config = dict(
    n_layer=8,
    d_model=320,
    n_kv_head=1,
    head_dim=64,
    d_mlp=1280,
    bias='none',
    optimizer='soap_variant',
    weight_decay=0.0,
    lr_head=0.00846,
    schedule='wsd',
    decay_fraction=1.0,
    decay_shape='linear',
    doc_mask=True,
    train_tokens=409600000,
    steps=3126,
)
Each number is 128 + 32 x the weight over its row's rms, rounded and kept within 0 to 255. Layers, rows and columns count from 0. The size above them is the row's rms in percent of the matrix's.

# layer 4 MLP up, 1280x320, rms 0.0509, rows 424-476, columns 192-255
size [ 98 104 103 109  99  97  98 106  96 102  95 106  93 100 107 107  96  91 106 100 127  97  94  97 101  92  93  94 103 108  99 101 100  97 101 100 101 102  93 104 103  98  93  96  96 106 100 118 106  96  95 102 102]
[[186  91  67 118 174 146 144 150  66  89  90  96 188  90  76 114  88 137 143 146 145 110 146 114 183 132 153 120 125  64  98 113 174 147 126  97  70 100 162 170 135 139 132  68  73 134 127 132 177 110 154 126 128 169 155 106 137 145 113 130 120 167 106 116]
 [148  83 206 170 133 108 118 120 135 179 195 140 171 103 109  57 126  89 155  70 100 105 223 176 152  67 111 101 166 118 166  33  82 112 149 145  91 125 103 141  96 165 100 125 118 167 125 128 104  57 122 113 165  90 158 148 158 134 118 141 158 167 146 104]
 [127 123 114 132 108 140 143 144 163 105  62 139 148 146 165 124  97 114  95  91 139 129 113 162 127 143 116 154 116 120 101 165 187 151  83 100 128 107 129 191 150 151 112  97 171 119  77  79 105  96 136  77 152 100 130 140 112  83  87 187 174 156  95 187]
 [105 112  62 141 126 105 166 153 199  75  76 132  97 128 102  81 145 130 120 117 121 159 165 145 127 150 155 109 124 126 123 106 114 139 111 156 130 122 131  79  91 172 123 138 103 189  47 131 144 100 113 114 147  98 119 114 120 134 113  97 130 146 135  86]
 [132 128  76 149 109 101  91 148 101 132 104 156 103 164 134 117  60 132 141 126 149 127 149 154 162 148 106  98 169 111 172  96 150 167  98 103 132  89 141 100 123  93 160 119 144 105 121  59 110 151 144 136 159 148 204 122  94 134 123 129  98 190 122 202]
 [116 115 120 151 112 180 121 161 149  56 161 102 126 133 162 184 118 112 120 128 136 142 176 167 141 129 132  88 105  97  89 117 103 130 158 117 138 145  99  69 168 137  69  92 160 140 116  96  98 106  95 127 149 127 195 101 159 166 122 149  95  53 152 171]
 [124 119 132  68 138 139 189 123 192 111 161 101  99 152 104 105  85 119 118 199  96 180 120 132 201 136 163 131  94 123 196 119 138 125 157 142 139 127 158 138 103  80  71 130 124 106 137 142 163 179  84 153  65 161 126 137 128 164 127 133 175 105 116 190]
 [146 185 155 102 102 133 147 209 139 117 126 147 192  74 138 156 134 145  77 138 140 171 150 101 135  86 136 123 109 141 102 147  72  36 159 174  51 179  98 158 142 187 144 163 159 119 134 115 171 194  72 154 142 148 123  92 181 100 154 130 133 175  96 169]
 [155 130 142  98 125 113 117 148  70 140 183  99 162 124  91 118 126 102 169 111 112  40 123 101 133 196 144 156  92 151 134 154 116  94 110  95 100 126  96  99 130 117 138 140 148 120 124  94 126  89 132  68 103 107 134 134  99  80 123 122 100 131 122 164]
 [187  88 111 157 173 130 161 153 160 135 141 183 118 118 146 187 120 143  88 104 127 119 108 108 129 138 131  79 205  74 132 102 143 134 108 171 169 134  93 128  95 105 146 137 134 151 112  69 226 100 171 178 119 127 129 165 118 108  88 214  82 131  75  74]
 [117 101 145  88 127 150 131  73 132 152 140 126  97 117  72 151 141 199 139 171 111  86 160 175 142 148 156 128 119  83 132 147 112 112 118  63 155 195 166 138 156 104 169 113  81 111 152 156 118 128 160 100 146 114 131  86  99 150 104 130 135  74 103 172]
 [ 64 191  85 146  58  75 164 152 174 154 116  61  97 150  63 134 179 120 122 125 113 118 137 103  68 116 159  83 141 139 123 112 129 190 125 141 138 131 111  75 165 187  73 147  97 156 140  98  63 110 109 184 137 100 123 128 155 145 176  54 132 132 185 119]
 [ 94 156 102 120 126 133 118 108 121 131 132 206 141 132 100 136 131 103 139  95 149 112 102 144 153 132 122 108 129 103  97 122 172  86  98 110 111 154 110 125 150 184 101 159 123 164 116 100 153 129  69 108 115 116 116 133 144 183  90 106  94 102 140 144]
 [163 101 132 139 162  74 145 132 140  54 132 122  93 137 148  63 102 164 185 127 129 158 124 178 127  70 105 133  69  92 152 141  95 123 127 121 142 131 115 104 126 110 111 117 100 158  94 129 120 158  93 192 137  76 114 132 111 106 136 129  82 170 126 180]
 [ 97 108 179 201 115 157 167 143 118 141 158 180 106 112  96 109 165  83  97 105  98  95 179 125 145 130 112 151 162 128  91 129 135 157 117  99 145  89 119  89  72 125 145 182 169  86  95  76 151 113 144 109 151 132  83 103 118 132 143  99 147  95 142 124]
 [ 94 128 112 122  88  98 202 175 150  81 133 189 155 140 168 169  94  73 127 144 152 166 157 153 132 160 137  65 134 144 125 113 130 135 157 123 178 109 131 107 111 153 147  94  82 149 118 134 142  76 126 169 122  94 118 106 145 188 156  59  96 106 146 123]
 [121  76  81  89  46 104 103 125 135 184 112 169 151  95 118 187 121 163 159  78 162  83 144 135 139  67 149 109 185  89  82 135 168 128 127 112 133 140 176 168 189 139  63  44 158 112 117 164 146 150 125 144 148 169 135 172 114  80  76 120 103 199 139 109]
 [157 174 176 174 156 109 195 168  80 106 105 125 164 131 100 106 132 138  94  92 137 150 138 186 169 181 160 101 108 126 100 161 162 137 114  70 128 140 151 149 110 160 175 121 132 123 129 105 118 121 109 162 115 148 133  99 129  87  68 110 123  43  96 127]
 [125 152 114 183 123 118 108 100 134  74 138 129 113 127 106 115 103  98 106 170  92 118 120  52 141  86 113 147 182 192 179 143 107  28  67  52 117 103 134  89 150 162 131 141 127 176 154 113  83 183 106  67 112  98 111 129 132 162 160 117 105 110 122 119]
 [204 104 124 105 110  75 163 153 128 181 178 136 121 121 147  85  69 124 157 126  96 131 127 126  90 138 116 135 115 113 123 155 129  99  41 136 136 158 168 159 144 118 136 120 168 131 121 124 128 150 144  79 124 101 132 124 101 112 116 108 147 126 177 137]
 [167 125  98 175 140 116 169 105 118  67 146 131 142 162 115 113 114 151 161 115 139  89 131 167 170  93 141 172 137  84 108 126  91  58 140 135 130 130  96 134 125  99  82 143 132 157 149 139 129  58  97 115 111 121  93 133 136 135  85  80 136 106 107 193]
 [150  97 152 136 128 166 131 168 121 163 101 135 128 120 159 162 149 102 158 140  87  61 160 178 111 123 142 106 200 106  99 155 111 122  64 142 130 100 144  90 113 103 190 167 122 112 121 112 182 129 150  93 166 172 164  56  58 124 145 171 159 129 164 139]
 [162 103 144 142 104  95 172 163  79 131 165 176 119 129 128 146  93  99 147 127 107  58 142 137 133 124 157 148 129 113 147 117 178 138 134 112 129 145 170 141 162  85 164 146 145 123 146 146 111  99  95  90 101 111 110  84 109 120 138 142 143 154 145 131]
 [117 185  78  84 145 151 134 106 144 132 163  76 151 159 114 140 140 170 108 136  63 143 124 149 101 144  86 104 166 126 129 106 135 126  61 192 125  90 181 121 144  86  94 134 136 183 107 126 132  99 162 178  99  94 132 104  70  84 101 151 131 184 185 148]
 [117 152  96 148 138  63 155 118 161 129 124 228 198 115  95 130 122 136  65 144 116 178 153 116 134 100  85  75 118 131 137 130 120 146 134 137 117 128 149 161  79 123 126 113 166 149 129 131  77  96  96 166  86 107 140 110 185 153 157 128 102 127 135 139]
 [124 113 126 167 121  93 140 137 180 102 130  86 145 157 134 102 134  84 122  96 139  63 111 163 102 135 169 128 143 113 115  92 135 124 161 121 152 136 142  89 201 171 182 131 165 114 186 146 154 171  92 152 136 138  65 148  77 150 167  77 176  99  93 124]
 [106  88 160 109 145  90 152 164 171  59 196 160  81  99  96 140 132 152 173 133 131 144 122 179 150  84 125 135 100  91 137 128 146 188 103 140 102 116 112  72 163 206 151 138  83 116 126 131 139  75 120  60 174  93 123 120 178 113  96 127 143 127 167 146]
 [185 102 141 120 104 132 108 156 118 188 152 162 139 152 173 127 124 116  87  55  88  92 101 138 115  93 112 146 143  98 117 181  85 117  98 136 116  71 104 155 118 132 152 186 200 134  73 119 164 116 165 128  76 137  68  72 108 144 182 145  80 135 104  89]
 [132 157 150 201 135 150 134 132 136 122 113 123  98 153 114 125 118 144 155 119  85  90 156 168  83 130 130  86 100 188 168 107  84 128 131  83 134 124 134 138 102  70 142 149 118  76 145 122 121 108 188 122  76 144 175  98 101 197 143 122 108 125 127 163]
 [179 146  91 143 133 114 177  73 133 155 153 126 106 114 188 139  93 141 171 136 105  62 103  90 171 135  94 140 157 134  91 160 100 145 107 127 119 185 147  87 149 103 202 148 142  68 106 138 118 127 147 111 120 155 123 145 134 139 122  66 146  79 154 115]
 [116 124 107 123 189  55 145 109 142  96 114  77 174 133 136 144 132 140 145  80 158 144 128 150 111 132  65 148 103 115 229 101 125 144 138 131  94 116 183 114 144 129 109 105 107 154 100  49 126 120 126 178 172 129 159 126 147 134 110  92 123 155 138  75]
 [125  92 128  47  67 155 239 105 125  69 124 122 171 161 112  72  91  58  84 103 180 139  96 134  88  98 110  82  93 155  66 134 106 109  74 106 174 178  90 156  94  79 141 159  99  80 121 102 174 148 137 178 100 157 141 114 143 122  58  99 100 163 153 134]
 [144 136 119 140 101 108 137 119  87 136  74 141 107 121 187 100 131 140 111 103 165 130 172 154 172  92 146 113 154 150 118 115 112 110 149 194 174 148 156  89 126 129 132 164 147 120 169  71 119 144 123 157 174 126 140  95 127 122  97 140 141 165 130 161]
 [123  73 173 116  85  92 111 140 105 175 165 149 144 202 171 141 133 164 135 119 157 144 142 118 120 120 145 190 105 116 148 117 106 122 122 129  63 139  92 122  90  91  79  70 118 151 133  89 136  99 112 131 118 159 114 124 135  98 167 107 157 123 136 160]
 [156 133 148  56 157 165 103  87 117 115  76 160 106 103 130 148 161 177 100 109 149  76 158  90 158 134  89 123  91 158 164 125 115  96 127 119 115 181 123 116 162 116  58 132 118 135 115 104  96 140 138 167 116 162 132 140 141  72 138  79  63 153  54 117]
 [ 87 118 115 117 125 177 137 107 165 161 111 122 121 124 139  84 163 135 211 110 163 169  97 168 180 139 140  89 154 129 181 163 132 111 173 104  99 104  88  84  90 130 119 203 125 189 110 154 123 140 130 150  81 104  86  84 131 119 117 135 148  80 145 131]
 [110 104  87  88 201 191 163 126 107 101  54  81 158 162 151 159 154  90 179 103 200 111 132 120 154  84 127 129 148  84 101 121 112 103 108 103 171 113  87 135  78 155  82 171  64 106 173 112 107 121 154 167 138 107 144 166 104 125 126 146 126 138 105 147]
 [113 130 119 102 169 127  81 162  88  67 176 156 164  92 113 175 103 157 107 163  89  87  74  90 107 121 178 151 108 139 122 151 141 142 149 154 161 133 104  97 123 100 186 107 195 137 138  70 154 192 158 132 117 197 135 142 170 101 100 173 141 106 120 139]
 [105 133 139 104 166 246 115 135 113 123 141 124 128 119 120 140 147 188 142  77 124 113 120  69 163 142  72 130 144 143  77 143 144 127 137 148 132 190 141 184 160  76 110 170 119 126 134 116 215 113 177 111 127  64 107 178 133  68 127 151 111 135  68 150]
 [121 170  80 162 176 147 147 136 181 130 140 143 148 162 113 139 115 172 154 115 140  94 120 180 108 106 153 163  85  66 111 114 145 136  89  81 142  98 166 208 150 127 115 122 140 142 102 139 107 107  48 111 203 119 145 125 120 180 126 145 116 192 116 150]
 [ 88  73 159 149 106 211 155 150 154 116 115 103 153 108 152 131 144 112 133  78 110 105 120 161 163 144  91  75 173 105 127 157 145 165 126 131 103 116 114 162 213  85 150 139  90 135 131 140  96 101  97 117 128 154 182 166 103  89 153  78  96 172 150 106]
 [127 176 163 133  97  62 170 201 107 153 190 104 135 121 121 123 177 128 125  83 144 176  82  87  91 152 113  87 153  84 130 137 106  96 139 150  99 129 173 150 132 170 181  86 135  96 105 100 160 120 129 147  57 148  84  85  96 130 135 133 115 133 133 241]
 [ 79  79  60 116 126 179 132 161  80 143 133  72 126 124  82 165  84 205 120 132 131 132  99 138 124 143 183  97 137  84 119 133 154  85 103  75 141 135 167  58 113 112 125  72 172 179 114 171  96 172 131  85 138 136 111 143  97 138  84 153 144 137 106  72]
 [113 163  54 102 117  78 112 144 163 123 119 123  84 169 152 126  83 135 160 126 130 160 128 158 136  80 132 183 206 114  98 148 109 135 169 132 116  75 160 162 132 145 166  30  72 129 101 128 120 111 115 129 144  64 156 134 129 139 164 136 147 102 154 120]
 [ 77 132  87 155 138 167 149 103 133 126 114 118 132 151 107 111 130  54 140 173 128 123 122 172 155 103 148 103 103 122 124 129 184 155 162 120  74 114 132 121 134 160 156 128 168  69 137 140 152 137  30  89 141 119 139 179 113  67 159 108 177  92  99  86]
 [115 172 166 147  70 100 135 128  96 183 156 143 155 114 144 126 116  80  75  82 163 146 123 164 131 138 174  94 159 123 125 129 161 103 160 140 130 103  79 142 104 146 101 127 138 128 179 139 133 157 131 168 113 118  55 197 185 141  79  78 115  94  90 174]
 [120 141  69  94  92 142 162 154  82 108 141 127 166 134 144  91 130  89 137 124 103  95 115 118 154 115 168 106  69 173 114  86  99 177 115  84 182 102 166 137 164 103 128 119 161 184  88 117 104 107  89  97 137 117 158 145 132 129  63 110 134 130 163 179]
 [113 127 122 180 124 170 167 162 117  84 160 130 114 135  92 138  99 157 145  94 189  99  75 113 231  99 113 149 129  94 112 143 107  54 100 129 137 123 101 131 124  94 119 163 132 111 144 125 118  58  78 156 127 150 117 164 111 138 129 125  89 143  77 204]
 [167 117 120 112 111 157 187 132 119 117 102 158 171 147 186 196  98 107 166 185  77 131 167 119 168  77 179  97 115 145  65 138 100  86 162 107  84 116  71 156 131  96 140 179 157 119  89 165 163 111  95 136 140  41 114 132 108 180  71  81 121 183  86 113]
 [132 178  98 126 144 175 195 167 112 120  57 129  72  92 157 134 200 143 199  93 137 193  90 108 184 106 126 123 182 163 100  90  96 130 127  84 151 110 139 141  52 124  94 124 137 115 116  66 145 111 157 137 123 187 197 115 155 154 121 123 124  46 138 128]
 [ 82 160  65 152 118 152 215 119 133 102  90 141 139 109 111 125 107 139 183 164  94 120  94 187 135 176  95 191  75 114 104  86 166  60  94 121 154 145 150 125 152  97 102 135 165 127 116  94  58 123  45  98 104 124 104 109 141 126 171 180 145 157  82 129]
 [164 125 127 138 138 165 136 113 217 162 101 156 122  54 107 138 142 146 137  85 115 132  91 159 108  89 161 174 124  85 171  90  96  39 114 121 147 183 123 138 119 103 126 150 166  85 159  84 115 130 119 183 125 127  92 132  97 160 143 185 109 101  94  95]
 [157 102 111  77 163 118 153 123 122 135 110 122 107 180  97 132 169 183 114  92 183 199  75 158 116 107 151 179 151 176  86  79 116  95 111 128 149 125  64 138 125 176 108 140 141 119  90 104 186  90 107 143 105 139 141  40 132 138 153  96 109 161 146 147]]
# layer 4 MLP down (transposed), 1280x320, rms 0.051, rows 424-475, columns 192-255
size [ 97 108 104 110 104  96 106 109  96 102 100 107  93 105 103 110  94  92 110 100 120  97  90  99  94 102  97 100  89 108  93 100  93  98  98 110 100  98  92 110  99 105  85  94  96  99  97  90 111  97  96  96]
[[ 69 158 176  92 154 123 126 139 133 126 163 144 105 130 143 137 150 119 142 135 104 136 135 107 103  89 116 149 116 214 122  66 136 133 119 152 175 123  89  73 118 118 143 105 147 141 115 181 110 144 103 172 151 137 140 145 108 104 163  69 143 101 102 142]
 [120 246 146  58  99 129 141 167 108 128 136 129 112 142  85  70 129 148  92 127 133  90 152 144  75  89 157 132  99 156 102 176 138  76 120 174 141 139 109 146 155  61 135 137 127 101 166 163 152 118  63 124 110 101 109 123 132 126 139 146 138 164  83 154]
 [ 87 178 132 103 124 122 162 155 121 139 147 149 145 117 126  96 144 120 144 127 128 159 120 137 136 156 132 112  86 112 178 178  97 133 134 137 117 112 136 115 145 142 158 123 196  57 158 167  98 111 141  92 129 116 125 145 119 199 182  93 120 156 110 152]
 [104  92 198 163 141 135 117 198 138  85 155  62 121  86 143  90 132  97  70 137 191 133 122 154 104 101 129 166  94 107 156 117 142 136 111 159 201 132 108 142 121 111 191 115 182  79 128  51 164 127 115 136 164  61  86 146 160  99  94  96 120 110 160 109]
 [ 95 112  56  78  31 168 111 119 111 139 116  94 173  72  91 184 154  83 119 195 145 178 108 111 146 140  93 172 166 108  78 107 137 128 116 170 113 141 129 159  90  97 129 198 133 168 157 187  86 146 116 117 125 124 174 151  93 103 171 108 132 153 102  83]
 [ 71 166 123 108 174 165 150 155 121 126  92  77 135 141 164 109 140 162 180 121 147 168  80 111 104 132 108 152  70 187  89 103 112 111 129 174 171  92 100  82 124 129  87  98  91 111  89 107 147 213 153 174  86 153  94 104 135 117 120 120 116 101 177 131]
 [111 146 197 146 187 127 138 145 119 113  75 165 171 153 158 103 124 127 123  47 106 150  93 144 120 187 125 158 140 174 116 128 145 114  26 103 141 116 132 167 115 120 175 160 110 149 129 174 132 134 150 127 115 162 193 131 157 153 111 176 132 142 225 169]
 [141 138 141 122 195 133 180 122 132 125  97 114 106 135 126 120 145 158  71  70 153 151 123  95 133 135 167 129  95 144  77 161 206 130 128 170  95 165 157 183  91 142  57 168 124 146 106 105 120 106 129 130 138 142 103  87 150 155 168  71  72 139 127 150]
 [134  92  89 164 142  50 118 142 106 121 166 133 130 152 163 139 150 195  82 129  68  80 140 150 124 146 190 161 146 133 152 194 116 113 135 155  93 133 122  93 115 110 144 134 130 172  65  94 122 191 125 151 171 167 106  95 148 183 104 103 122 153  88  95]
 [136 125  65 114 138 142 124 170 111 112 140 121  98 140 101 124 115 113 158 138 144 135  98 156 209 159 161 114 207 141 126  92 125 130 169 108 119  94 141 176 165 102 157 130 164 119 103 126 132 126 140 147 118 115 134 123 132 128 149 165 160  73 118 114]
 [105 138  69 122 157  50 195 123 129 114 135  88 122 192 148 169 116 135 112  57  84 104 156  93  95 140 158 114 158 139 152  89 142 129  86 198  88  82 105 128 148 106 101 115 131 132  92  68  57 111  72 109  93 134 166 147 153 159 127 146 214 104 143 153]
 [179 100  99 121 129 117 156  82 110 159 149 183 167 149 164 171 188 169 171 105 152 149  99 144 189  89 102 106 143 136 126 129  91 110  85  61  89 100  86 181 110 142 157 172 211  90 128 139 144  97 123 123 125 171 159 128 147  84 143 128 126 109 133 176]
 [139 115 136 142 116 134 111 133  66 115 107 116 180 174 122 154 135  92 128 161 139 115 148 139 104 122 123 131 180 175 124 115 129 148 153 134 118  88 189 107 116 156 165 116 177 146 150 129 154 144 141 170 166 127 130 170 110 124 135 126 135 153 115 158]
 [ 95  80 107 124 111 136 124 151 160 103 164 171 122 120  76 159 153 103 146 132  80 112 156 156 116  85 117 127 137 137 221 132  96  91  82 171 165 168 177 175 106 151 146 155  75  97 157  87  55 118  98 143 142 139 109 151 131  86 135  58  81 108 127 128]
 [ 97  99 129  97 143 142 134 120 177 134 138 137 106 145 130 126  83 146 120 127 149  93 110  43 130 101  89  71 117  99 146 126 145 165 126 104  59 158 160 161 144 133  94 111 126 110 113 111 169  93 115 133  75 113 150 172 191 102 116 115 113 159  87 168]
 [ 96 128 112 125 164 130 137  48 116 147 138 153 136  57  64 126 113 120 153 147 182 186 129  97  95  94 127 153 160 105 195 164  70 135 137 110 151 151 110 112 158  83  79 177 118 105 143 119 166  92 121  81 165 148  91 147 158  88 103  92 164 132 145 137]
 [147 149 103 153 161 137 106 133 150 106 160 115 128 126 110  78 108  79 166 149 133 206 162 116  91 168 141 142  71 115  91 148 137 161 157  56 145 143 152  77 122 141 223 195 115 128 120 176 175  98  80 174 126  84  72 158 187 132 127  94 144 117 119 114]
 [ 87  62  88 161 194 133  81 136 114 159 125 168 109 133 111 134 122 103 102 110 141 123 125 130 127 108 118 129 122 134 156 149 126 162 178 104 134 112 167 107  96  95 125 171 152 141  87 179 117 141 126  98 135  94 139 166 164 113 137  70 111 125 142 127]
 [102 137 165 108  99 130 186 146 158 141 136 194 128 117 119  84 100 169 123 132 139 117 109 143 169 194 128 130  95 109  83  95 150  94 126 138 131 129 120 119 124 132 124 171 175  99  79 163  91  85 154 100 144 137  67  90 193 115 131  74 166 152 167 118]
 [126 117  82 100 145  94 150 110 165 124 107 105  55 115 171 186 147 124 118  88 126  80  94 147 150 167 138 120  98 144 129 158 110 118 125 172 156 168 121 154  87  87 174 125 107 166 131 156 108 114 151  44 163 169 154 155 143 127 151 133 137 151  80 152]
 [ 86 150 181 190 129 129 108 179 115 124 172 166 124 162 131 113  47 183 121  86 106 155 192 101 135 163 117  95 112 145 117 159 115 116 119 135 161  76 104 154 127 193 144 133 134 178 132  98  93 169 134 133 120 138 128 151 126 161 136 217 180 180 146 150]
 [ 87 148 159 112 153  93  28 160 143 173  98 163 128 179 203 137 110  95 136 107 147 175 163 191 176 125 132 151 157 144  99 128 126 177 152 117 128  89  60 136 101 151  90 138 109 158  65 167  62 117 130 130 168  99 151 112 121 163 169  89 115 137 103 187]
 [ 78 124 102 110 162 159  15 153 124  91 123  84 112 168 106 117 137 189 121 193 120 143  90 152 107 117 134  79 158 130 145 128  76 108 195 107  90 115  96  88  81 114 153 115 142 161 152  92 162 114 169 158 177 123 135 180 177 161 121  94  73 164  81 115]
 [ 86 163 121 129 177 102  98  99 133 133 126 140 138 128  83 115  86 122 152  71 157 102 105  77  67  80  73 145  73  98 134 168 139 105 135 112 130 152 143 106 130 148 140 111 104  94 153 155 149 158 147 110 163  53 126 125  81 203 132 163  92 146  28 120]
 [145 143 144 117 145 143 100  70  84  92 163  51 100 101 157 117  98 146 108 147 138 100  68 125 115 175 122 132 143 167 134 127 187 102 110 151 187 120 138 107 167  59 131 166  72  98 100  87 151 115 136 136 127 190 116 131 126  43 100 121 159  84 114 181]
 [146  93 131  84 108 109 174 121 183 167 140 151 128 121 128 105 163 172  93 103  95 131  86 130 109 143 176 114  82  97 102 144 129 194 103 191 119 167 102 148  73 116 120  74 103  99 134 112  92  76 179 122 141  55  83  79 145 101  93 104 166  93 131 134]
 [104  95 148  80 171 165  74 146 109 140 174  88  98  87 152  87  67  92 124  99 144 113  77  95 168 147 154 129 114 134 105 108 127 125  71 183 123 157 176 136 155 116  89  77 128 219 136 115 157  91  53 150  96 122 132 177 125 144 109 102 100  96 151  77]
 [ 83 128 130 151 113 104  74 133 158 127 147 139 192 166  69 132 145 113 160 119  94 105 151 139 102 165 143 145 117  82 119 154 158 103 118 116 140 112 161 126 130 169 147 115 117 122  95 171 141 106 155 122 146  94 113  86  77 144 102  65 122  89 155  87]
 [140 145 150 115 110 108 124  63 133 125 153 124 141 122 161 144 158  79 125 122 171 221 136  79 163 151 155 145 167 157 123  93 101 144 141 158  88  89 134 131 136 129 142 150 143 152 158 121  98 125  80 137 171 148 123  93 128 118  81 136 122 121 140  96]
 [111 154 162 174 126  59  78 112 149 106 151 199 132 155  96 148 155 169 148  73 171 138 115 148 133 111 119 139 159 154 118 131 118 126 153 200 118 101 166 170 189 103 169 131  71 111 101 106  88 133 119 121 158 110  96  95 122 133 137  85 113  86 106 172]
 [105 141 127 155 106 168  93 144  58 169 135 146 106 109  97 144 142 145 129 150  89 107 157 110  76 152 183 128 156 139  90 133 131 121 110 134 127 122 166 111  95 152 122  72 102 125 140 157 135 135 103  92 102 127  83 105 103  99 166 180 143 149 116 209]
 [112 130 120 139  96 160 156  41 112 118 129 104  82 139 170 103 117 101 121 115  97 152 133  84 136 108 173 144 144  47 170 130 115 148 139 117  83 126  56 147 191 142 143 146 172  74 131 115 130 145 166 129 185 144 173 125 106 104 166 153 128 101 157 140]
 [ 90 135 122 102 207 161 166 111 138 127 122  78 163 125 158 132  93 119 102 148 110 122  90  80  86 113  78 135 147  81 114 141 159 150 106 130 139 205 124 136  69  92  96 109  86  94  98 147 112  82 123  74 105 168 138  98 160 122 175 104 134  90 161 121]
 [142 152 104 110 171 130 136 118 143 115 117  72 145 116  89 140 125 193 146 152 158 141 136 156 168 174 123 155 105 122 150  71  76 118 190 158  63 127 129  72 148 171 108 117 114 106 111  88 143 105 121 116 140 107 126 183 139 176 108 174 139  91 132 140]
 [ 78 109 155 120 111 196 148 175 140 147 115 125 159 107 149  56 173 119 109 136  80 159 106 152 148 159 116  86 167 173 155  70 160 180 197 108 110 135 120  65 188 161 123 114  96 158 104 181 207  92 179 157 160  90 114 116 149  84  87  90 192 133 124 157]
 [115  55 111 151 156 120 176 147 147 154 177 164 151  80 120 166 128 154 139 126 159  78  82 135 112 154  91  87 100 125 120 136 136 116 175 118 159 131  68 121  84  94 156 143 188 126 110 193 146 108 121 178  89 155 107 112  96 150 158 165 129  69 103 170]
 [119 115 172  95  90 124 129  86 155 173  97 196 111 154 154 156 141  66 141 162 193 175 132 147 118 152 137 182 165 166 107  88 122 124  78 159 129 132 174 136  99  93 166 132 133 158  92 116  92 168 158 155 155 131  85  89 125 163 177 170 107 179 150 170]
 [111 131 181 129 120 130 113 135 142 138  73 150 129 165 115 115 138  99  26  66 112 133 113 138  73 134 108  87 144 112 127 119  51 138 115 138  81  81 110 159  67 169 101 129  99 200 181 134 110  95 168  84 127 116 104 119 165  58 168  74 158 186 151  86]
 [124 159 114 179 123  77  85 103 130 176 113 137 114 179 157 162  76 154 141 159 101 127 113  75  89 124 137 127 141 145 151  69  88 105 114 125 157 124 121 157 157 146 156  88 160  65 153 143 113 182  82 184 149  73 155 157 109  87 140 135 153 181 126  69]
 [ 84 144 118 157 126 129 119 196 169 161  84 117 211 144 126 139 123 150 153 152 121 140 152  93 114 153 163 116 151 166 108 123 129 169 133 143 106 118 176 134 170 116 165 147 119  92 146 115  73 158 131 145  97 136 129 175  90  80 108  98  60 146 106 144]
 [134 203 133 115 104 127 110  96  75 128 168 190 162 146  52 136 146  79 144  80 112 159 129 140  78 152 140  93  90 147 130 139 145 116 167 100 128 125 114 146 197 152 171  77 128 124 131 105 109 112 151 175 122 180  75  97  67 159  99 141  76 160 164 119]
 [114 112 186 126 110 127 169 165 121 114 107 120  85 160 146  90 155 113  96 131 124 144 121 131 153 169 113 161 149 138 198 118 120 161 118 208 199 156  89 164 150 149 103 113 164  98  76  30 131 107  97  94 157 116 130 135 123 115 159 161 119 108  45 153]
 [124 100 144 125 133  83 189 153 137 130 111 146 172 108 156 151 168  57 174 171 158 108 128 134 109 154 105 124 134 123 152 144 134 178  76 112  99 150 103 126 162 147  98  83  95 101 164 116 164 105 119 167  94 133  73 158 135 137 140  69 117 129 141 124]
 [106 122 117 109  99 119  88 114  90 156  63 140 118 140 129  63 140 148 130  76  93  80 188 108 153  84 161  70  81 157 151  87 178 130 105 145 186 204 123 130 118 123  74 154 149 115 134 130 118 101 150 153  75 221 125 142 124 150 142 190 128 117 126 134]
 [105 123  99 110 114 121  21 140 162 168 131 134 113 109  71 196  82 156 103 107 184 100 146  96 100 131 175 141 115 122 170 181  73 121 179 102  76 120  66 144 110  90 121 163 138 151  95 135 205 153  91  62 133 178 147 142 162 145 142 142 171 182 142 137]
 [142 144 139 100 116 175  86 161 148 135 128 133 126 118 102 109 165 118 132 170 110 162 155 115 139 183 129 137 155 144 129 152  89  96 149 115 189 149  38 132 104  97 140  70 178 135 107 157 117 137 134 124 108 140 114 104 143 139 140 151 101 128 118 148]
 [ 98 132 156 127 109  83 196  83 114 106 124  72 160  92 159 167 127 174  98 140 136 102 116  86  72 155 114 119 124 147 132 148 121 170 166 130 128 110 115 159 105 169 123 152  82  49 121  91 104 175 127 128 137 111  87 135 105  41 103 170 173 142 120 109]
 [124 189  89 175 160 122 147 174 194 138 124 128  86 161 158 124 155 117 144 165 114  96 155 150 146 172  78 135 105 172 115 107 163 130 118 162 152 129 154 123 150 178 106 107 118 188 150 166 176 118 140 134 126 127  81 178 114 154 120 152 109 130 172 155]
 [158  90  94  63 106 118  98 135 123 170 140 160 129 112 169 144 107  92 133 153 141  88 122 141 104  95  90 136 138 135  86  70  42 135 122 109 193 169  26 161 102 153 156 116 131 146 183 143 222 127 105  77 144 143 110  83 140 157 103 162  84 128  89  80]
 [101 117 134 145 141 144  92 107 155 155  98 131 127 126 111  99 189 101 177  87  91 132 173 151 127 164 140 138 113 174 118  87 112 139 109 154 145  75 114 122 122 155 172 180 172 149  56 184 163 165 167 112  55  96 134  98 121 117 192 150 147 121 104 157]
 [176 106 170 114 150 101 111 167 120 120  95 113 150 129 148 172 166  98  94 187 100 136 111  71 152 100 136  98 101 152 153 148 108 118 117  94 162 153 191 122  98  71 118 139  84 144 142 129 113 154 105 113 137 170  57 143 125 132  91 139 119  94 177 139]
 [ 71  89 124  85 115 134 104  81  67 134 116  97 144 181 129 135 104 144 100 156 180 175 155 109 146 148 163 137 149 114 126  87 164 149 133  88  50 139  93  67  94  93  89 101 119 144  79 117 138 136  83 151  79 119 133 159 145 120  96  80 136 100 116 152]]